Each number is 128 + 24 x the weight over the matrix's rms, rounded and kept within 0 to 255. Layers, rows and columns count from 0.

# layer 4 attention key, 640x640, rms 0.0217, rows 181-205, columns 0-63
[[119 145 147 152 130 136 161 157 106 139 130 172 154 108 103 142 116 133  98 146 161 151 115 121 124 117  76 127 127 148 113 135 101 100  98 143 110 110 113 102 144 162 133  99  74 151 113  96 108 174 117 123 112 188 106 115 119  96 123 132 102 133 117 120]
 [133 118  90 147 142 173 112 149 153 111 160 108 153 142 106 119 139 137  85 112 135 148 176 135 141 118 143 139 114 120 116 113 133 127 137 126 119 165 113 149 131 176 118 131 134 159 128 119 132 154 155 100 141 150 167 106 113 177 151 105 131  71 106 121]
 [130 129 106 121 132 137 120 137 105  79  99 158 146  85 148  84 119 177 145 153 130 152 174 178 137 108 134 135 140 123 128  89 137 109 135 144 132  96 187 154 107 148 170  79 145 117 136 164 153 112 160 144 143 158 123  86 126  92  87  85  98 148 117 170]
 [ 87 107 138 132 136 105 105 127 151 117 140 116 150 113 126 130 118  88 121 136 156 118 114 155 116 106 100 144 119 152 150 119 129 120 145 149 160 126 130 114 123  88 103 136 138 140 133 129 123 121 141 106 104 115  99  90 116 150 107 106 119 146 109 113]
 [130 145 111 114 108 154  94 132 175 164  94 150 125 116 138 162 157 159 106 133 117 141 105 122 102 119 135 167 141 155 121 158 154 157 150 116 128 154 118  97 106 161 116 130 136 104 152 172 132 138 118 138 138 140 161 131 113 111 140 149  98 157 162 128]
 [101 139 153 137 143 127 158 112 105 147 140 105 175 163 129  66 136 108 126  99 127 115 109 127 150  97 118 134 116 136 128 118 137 141 117 121 104 145 100 115 133  89 132 172 137 120 158 125 142 163 164 144 142 155 125 144 138 135 151 123  96 159 116 165]
 [114 121 109 107 131 143 132 112 113 102 118 130 119 152 113  71 164 128 125 118 143 150 153 131 135 136 100 148 119 145 154 121  93 158 127 149 150 131 148 109 105  89 110 100 130 128 161 127 155 123 164 121 151 138 162 112 114 135 103 126 140 115 117 141]
 [ 93 126 140 130 139 122 154 102 129 161 112  93 156 102  87 141 134 148 116 124 113 125 168 107 109 107 115 142 134 149 116 143 134 162 120 147 155 154 128 116 166 103 113 166 121 140 115 118  81 134 145 131 123 126 148 128 104 170 131 123 147 153 155 105]
 [140 151 168 130 143 148 142 153 129 114  95 129  97 104 106 146 141 137 120  98 100 133 104 123 181 159 141 114 134 116 149 133 156 167 119 113 159 151 133 149 105 177 116 169 101 111 140 142 104 130  95 137 114 169 159 131 160 146 137 134 120 107 130 111]
 [112 134 125  96  83  91 113 113 144 134 150 126  96 125 126 108 156 126 153 131 120 117  90 114 127 144 133 130 157 164 120 154 151 136 121  88 111 101 138 139  98 148 126 118 115 146 141  82 161 165 126 115 143 131 111 129 134 124  95 140 124 128 110 103]
 [154 114 139 163 137 104 132 101 134  75 151 160 141  98 119  91 146 113 113 106 114 146 157 114 115 105 121 148 119 128 142  93 141 133 118 107 118 142 103 123 131 129 139  82  99 140 119 129 138 104  97 175 140 148 100 154 125 119  96 176 107 123 161 143]
 [106 123 110 147 118 145 141 130 145 107  92 136 140 121 132 128 150 140 109  97 101 156 154 137 136 141 128 155 118 168 112 104 153 169 156 102 161 138 148 127 132 120 157 173 110 120 136 121 122 102 105 137 110 140 123 116 146 118  87 137 139  82 153 151]
 [102 110 138  92 117 141  97 103 126 145 107 151  87 116 143 149 124 119 129 133 127 108 128 120 119 105 146 123 112  98 161 149 142 128 155 135 120 145 139 118 118  94 154 108 139 105 148 117 123 154 168 185 104 142 141 109 136 173 122 107 154 163 111 123]
 [156 175 115 143 121 134 148 148 150 149 152 101 109 141 127 169 133 161 153  99 110 110 134 129 134 113 120 107 146 138 157 137 133 117 126 120 140 162 103 122  99 164 140 144 123 130 167 101 100 114 136 129 157 164 163 109 122 123 168 110 115  92 139 120]
 [142  87 151 136 106 118 162 174 164 116 138 107 151 148 132 129 112 155 139 101 144 159  95 130 127 116 121 175 160 158 164 101 142 169 138 141 149 145 140 110 124 147 168  91  91 116 133  99 145  94 147 110 100  99 164 140  70 132 138 141 124 112 141  90]
 [149 117 118 152 116 137 158 128 157 134 115 120 161 128 131 121 105 113 100  95 137 158 128 128 147 100 158 133 131 138 149 114 121 155 149 111 155 168 121 153 155 164 124 126 147 148 164 133 157 131 102 146 111 119 105 150 149 129 152 137 151 112 167 153]
 [107 141 149 152 140 140 125 136 117 126 130  91  85  92 133 154 156 124 138 124 135 129  78 118 156 158 111 108 121 107 118  76 140 137 119 135 107 127 113 121 159 153  96 128 132 125 149 144 140 151 156 134 124 104 101 106 146 156 102 146 147 124 132 107]
 [147 140 100 107 165 155 159 108 141 141 142 140 143 162 114 145 134  96  95 152 126 111 131 109 112 157 102  93 128  93 100 151 112 128 149 106  94 172 107 113 120 103  99 148 103  99 117 137 116 126 139  92 164 140 134 163 141 136 111 102 147 158 152 138]
 [177 107 145 130 148 151 142  97 132 119 107 132  88 130 122 145 112 143 120 113 163 122 121 129 121 138 148 153 112 125 131 120 123 148 124 111  88 103 162 138 138 117 150 138 131 116  95 112  98 100 153 105 122  98 152 117 146 125 105 133 107 139 128 130]
 [120 172 110 143 129 147 100  97 101 129 123 149  84 163 153 120 109 101 152 134 129 146 147 127  97 140 120 136 135 104 113 115 121 122 124 140 132 144 124 105  98 152  85 125 155 148  85 105 135 103 103 127 134 101 164 144 172 124 134 167 116 150 165 125]
 [102 152 143 125 102  90 156 133 122 124 157 122 143 147 129  96 113  99  97 111  99 146 150 136 135 126 106 125 130 134 140 130 118 151 122 122 135 128 128 136 123 145 108 119 163 129 127 111 112 124 128 150 161  84 144 115 123  85 181 110 110 104 151 107]
 [ 90 149 125 125 131 117  91 154 129 122 163 143 136 124 146 143 131 123 132 140 127 158 124 151 113 137  85 129  98 137 165 140 136 104 116 123 154 109  93 145 122 112 110 145 173 139  90 139  93 135 153 115 135 111 149 109 119  98 123  99 129 133 130 144]
 [143 133 165  83 120 133 126 101 133 133 145 113 110 133 119 116 151 107 100 152 125  98 157 145 163 128 158 109 132  83 122 153 145 137 140 137 120 152 133 130 116 121  94 123 149  98 125 125 156 150 152 156 103 149 149 147 116 134 151 105 111 102 111 132]
 [143 123 117 109 104 133 144 140 146 150 148 170 120 106  97 126 147 147 111 148 141 154 171  88 154 126 162 127 164 158 134 126 134 158 159 123 115 149 131 147 122 114 108 145 108 141  82 101 125 125 129 165 112  90 137 176 138 110 137 125 110 145 148  75]
 [147 110 173 126 139 116 158 141 143 130  90 150  98 148 157 135 134 127 111  97 123 120 108 111 153 119 117 104 165 126 163 117  90 108 137 108 134 180 110 111 132 179 129 154 143 122  97 150 136 134 148 141 122 143 128 168 103 135 150 147 107 128 152 110]]
# layer 4 attention query, 640x640, rms 0.0217, rows 182-205, columns 0-63
[[150 111 146 128 105  75 130 158 141 101 167 133 159  78 177 167 147 111  96 132 144 108 140 107 115 148 112 100 165  97 111 140 106  97 117  83 159  98  91  90  97 114 155  99 148 150 135 142 112 141 141 127  94 143  88 103  92  83 127 123 138 142 129 142]
 [106 158 104 113 125 172 116 103 109 166 132 107 100 134 126 154 130 134  95  93 123 147 109 108 140 123 124 139 121 124 163 129 148 121 173  98 130 144 114 147 141 151 136 160 154 165 111 108 106 144 105 104 161  77 152 121 116 153 158 148 131 125 141 152]
 [153 134 117 153 102 160 155 119  76 134  91 105 103 164  90 134 111 167 152 139 102 168 156 137 144 103 131 140 134 125 153 155 143 129  91 112 102 109 110 145 143 150 101 155 139 164 121 109 155 114 128 128  98 123 152 112 161 108 120 111 140 150 163 103]
 [111 113 117 132 142 126 123 113 130 117 136 118 116 122 118 135 135 167 110 116 152 115 100  94 201 181 157 136 107 147 107 114 159 117 151 101 111 139 124 133 150 158 146  90 171 144 136 117 115 109 143 128 134 160 153 128 118 152 139 126 119 119 124 103]
 [147 114  66 176 137  82  93 159 154 117 151 132 122 130 133 161 157 103 142 150 128 119 156 165 101 130 145 162 111  96 168 116 111  90 170 142 115 117 145 136  98 131 151 143 118  90 142 115 109 144 114 145 138 101 126 109 112 153 136 117 100 101 127 142]
 [145 106 148 153 136 122 142 154 153 103 152 121 123 132 136 174 134 115 117 110  97 140 104 130 118 108 134 109 138 146 150 120 138  88 164 109 105 136  96  83 151 132 148 145 134 102 153 148 107 135 147 116 137 108 136  94  97 109 114 138 107 149 139  98]
 [156 155 116 125 154 166 108 119 161 102  97 141 146 127 134 125 123 100 120 155 134 120 101 145  97 146 129 131 134 164 128 163 118 135 116 143 115 146 159 134 132 149 139 134 145 141 137 102  89 154  58 167 132 135 155 130 111 136 135 162 174  89 142 130]
 [118 134 124 165  94 137 141 138 101 135 166 145 150 134 160 115 153 106 141 142 157  95  96 124 124 150  95 152 149 117 126 123  97 118 125 121 114 151 134  72 165 118 127 153 152 158 101 178 175  87 156  97 119  93 107 139 123 118 154 115 106 145 114 157]
 [121 130 116 132 124  82 157 142 124 135 126  90 167 104 121 129  99 143 108 127 119 167 155  98 107  87 103 123  89  96 119 137  88 106 100 104 125  86 149 144  95 131 115 139  93 113 141 159 129 111 124 158  92 116 112 129 128 105 146 166 128 115 146 162]
 [ 93  94 141 127 115 125 111 161 118 141 148 112 129 121 131 152 142 110 165 132 103 136  87 145 108  96 148 119 124 155 114  95 122 111 117 150 150  88 150 104 138 113 126 147  97 136 130 130 134 142 122 125 144 116 163 165 150 162 125 111 117 130 141 113]
 [156 117 138  88 124 147 140 119  94 132  95 149 136 139 138 133 140  82 141 143 151 142 108 157 138 116 144  97 110 117 173 162 156 117 109 154 139 131 125  96 152 116 103 131 122 124 153 167 127 150 126 178 134 136 110 181 101 166 138 107 129 150 149 111]
 [ 83 131 127 158 142 147 106 173 129  82 103 100 108 118 148 147 134 109 144 121 122 133  88 171 156 166 102 128  97 138 116 151 103 139 117 111 122 121 157 122 115 110 107  93 143 165 140 142 151 147  87 137 134 139 109 176  92 116 131 167 108 108 151 129]
 [121 111 130 129 138  81 126 114 112 102 122 113 106 135 100 114 114 136 139 112 147 118  96 146 146 102 106 146 119 116 132  99 105 106  84 102 120  98 157 130 132 133  97 117 157 163 122 156 160 111 124 165 114 105 125 102 114 138 100 129 123 175 152 126]
 [148 137 119 158 116 135  83  93 102 121 164 164 133  98 158 150 154 135 127 170 140 127 143 132 143 151 154 149 141 148 104 109 109 148 126  82  96 162 136 138 146 127 103 156  96 128 176 159 161 152 120 103 109 151 129 139 131 155 128 157 114 108 117 126]
 [121 117 128 112 125 125 154 125 117 145 143  98 164 111 107  82 120 154  99 158 110 121 130 142 141 147 136  87 136 145 122 162 147 136 112 131  88 154 167 154 118 137 136 149 131  83  95 154 120 132 127 164 139 108 132 120 147 100 126 132 105 151 110 129]
 [120 156 119 132 136 137 137 123  95 126 127 137 143 135 112 103  96 108  89 122 161 140 156 131 145 113 121 138 125 130 125 140 158 116 116 154 118  87 100 117 127 113 145 111 152 112 162 148 128 137 114 109 165 134 139 117 108 135 109 120 124 123 103 136]
 [100 152 130 108 127 131 113 126 111 111 132 146 123 132 150 111 133 117 143  90 113 161 119 118 123 118 152 115 118 104 155 110 155 140 157 168 136 124 111 101 140 162 114 123 161 135 151 153 145  87 125  96  97 134 120 117 147 104 136 129 135 155  98 146]
 [134 127  68 153 151 143 113 125 120 112 164 111 142 119 194 133 145 139 106 136 153 111 120 128 119 116 124 145 110 118 138 120 134 117 127 162 165 148 126  92 147 140 166 137 136 145 124 141  96 114  97 114 138  82 137 144 129 106 160 141  93 155 134 164]
 [116 130 126 115 102 132 125  95 152 129 135 152 119  98 142 133 102  92 117  95  95 163 134 152 112  63 122 112  85 136 118 166 102 179 146 132  89  96 107 120  98  81 155 145 112 161 109 121 143 118 127 128 156 193 125 159 139 151 118 130 132 137 106 109]
 [129 142 118 142 154 112 128 174 134 129 100 132 133  93 141 152 144 111  97 109 116  86 142  95  97 155 161 147 142 104 146 143 134 105 121 155 122 147  88 133 124  94 132 149  92 123 148 136 116 139 111 106  96 134 120 114 122 141 129 143 110 141 132  89]
 [144 130 143 109 142  92  88 104 120 153 151 131 113 102 102 159 146 120 111 115 149 105 123 114 143 168 175 118 104 112 107 123 136 120 138 130 125 117 154 126 150 106 106 128 125 127 145 124 131 137 114 105 131  91 111  93 139  93 112 138 153 100 121 123]
 [126 154 114 128 118 146 168 168 142 121 129 120 147 127 122 154 127 129 160 109 123 131 146 122 124 125  97 146 134 128 124  84 103 132 131 130 139 113 127 115 140 118 156 157 120 149 105 118  78 140 118 153 138 114  86 100 142 146  85 193 149 145 114 146]
 [128  91 106  90 134 119 114 151 136  99  88 132 134 126 155 105 144 162 132 131 130 150 107 151 127 132 123 131 137  96 144 137 164  97  92  93 155 117  85 156  97 109 169  99 131 149 155 145 109 116 151 121 137 133 126 138 129 106 136 135 138  91  90 132]
 [107 121  83 174 119 134 135 121 161 161 133 149 106 125 126 129 126  92 156 145 117 104 127 129 148 117 121 146 131 138 136  70 159  97 120 158 138  93 136  91 165  93 153 121 134 123 166 116 142 153 169 136 146 102 112  75 138 124 100 136 156 122 106 155]]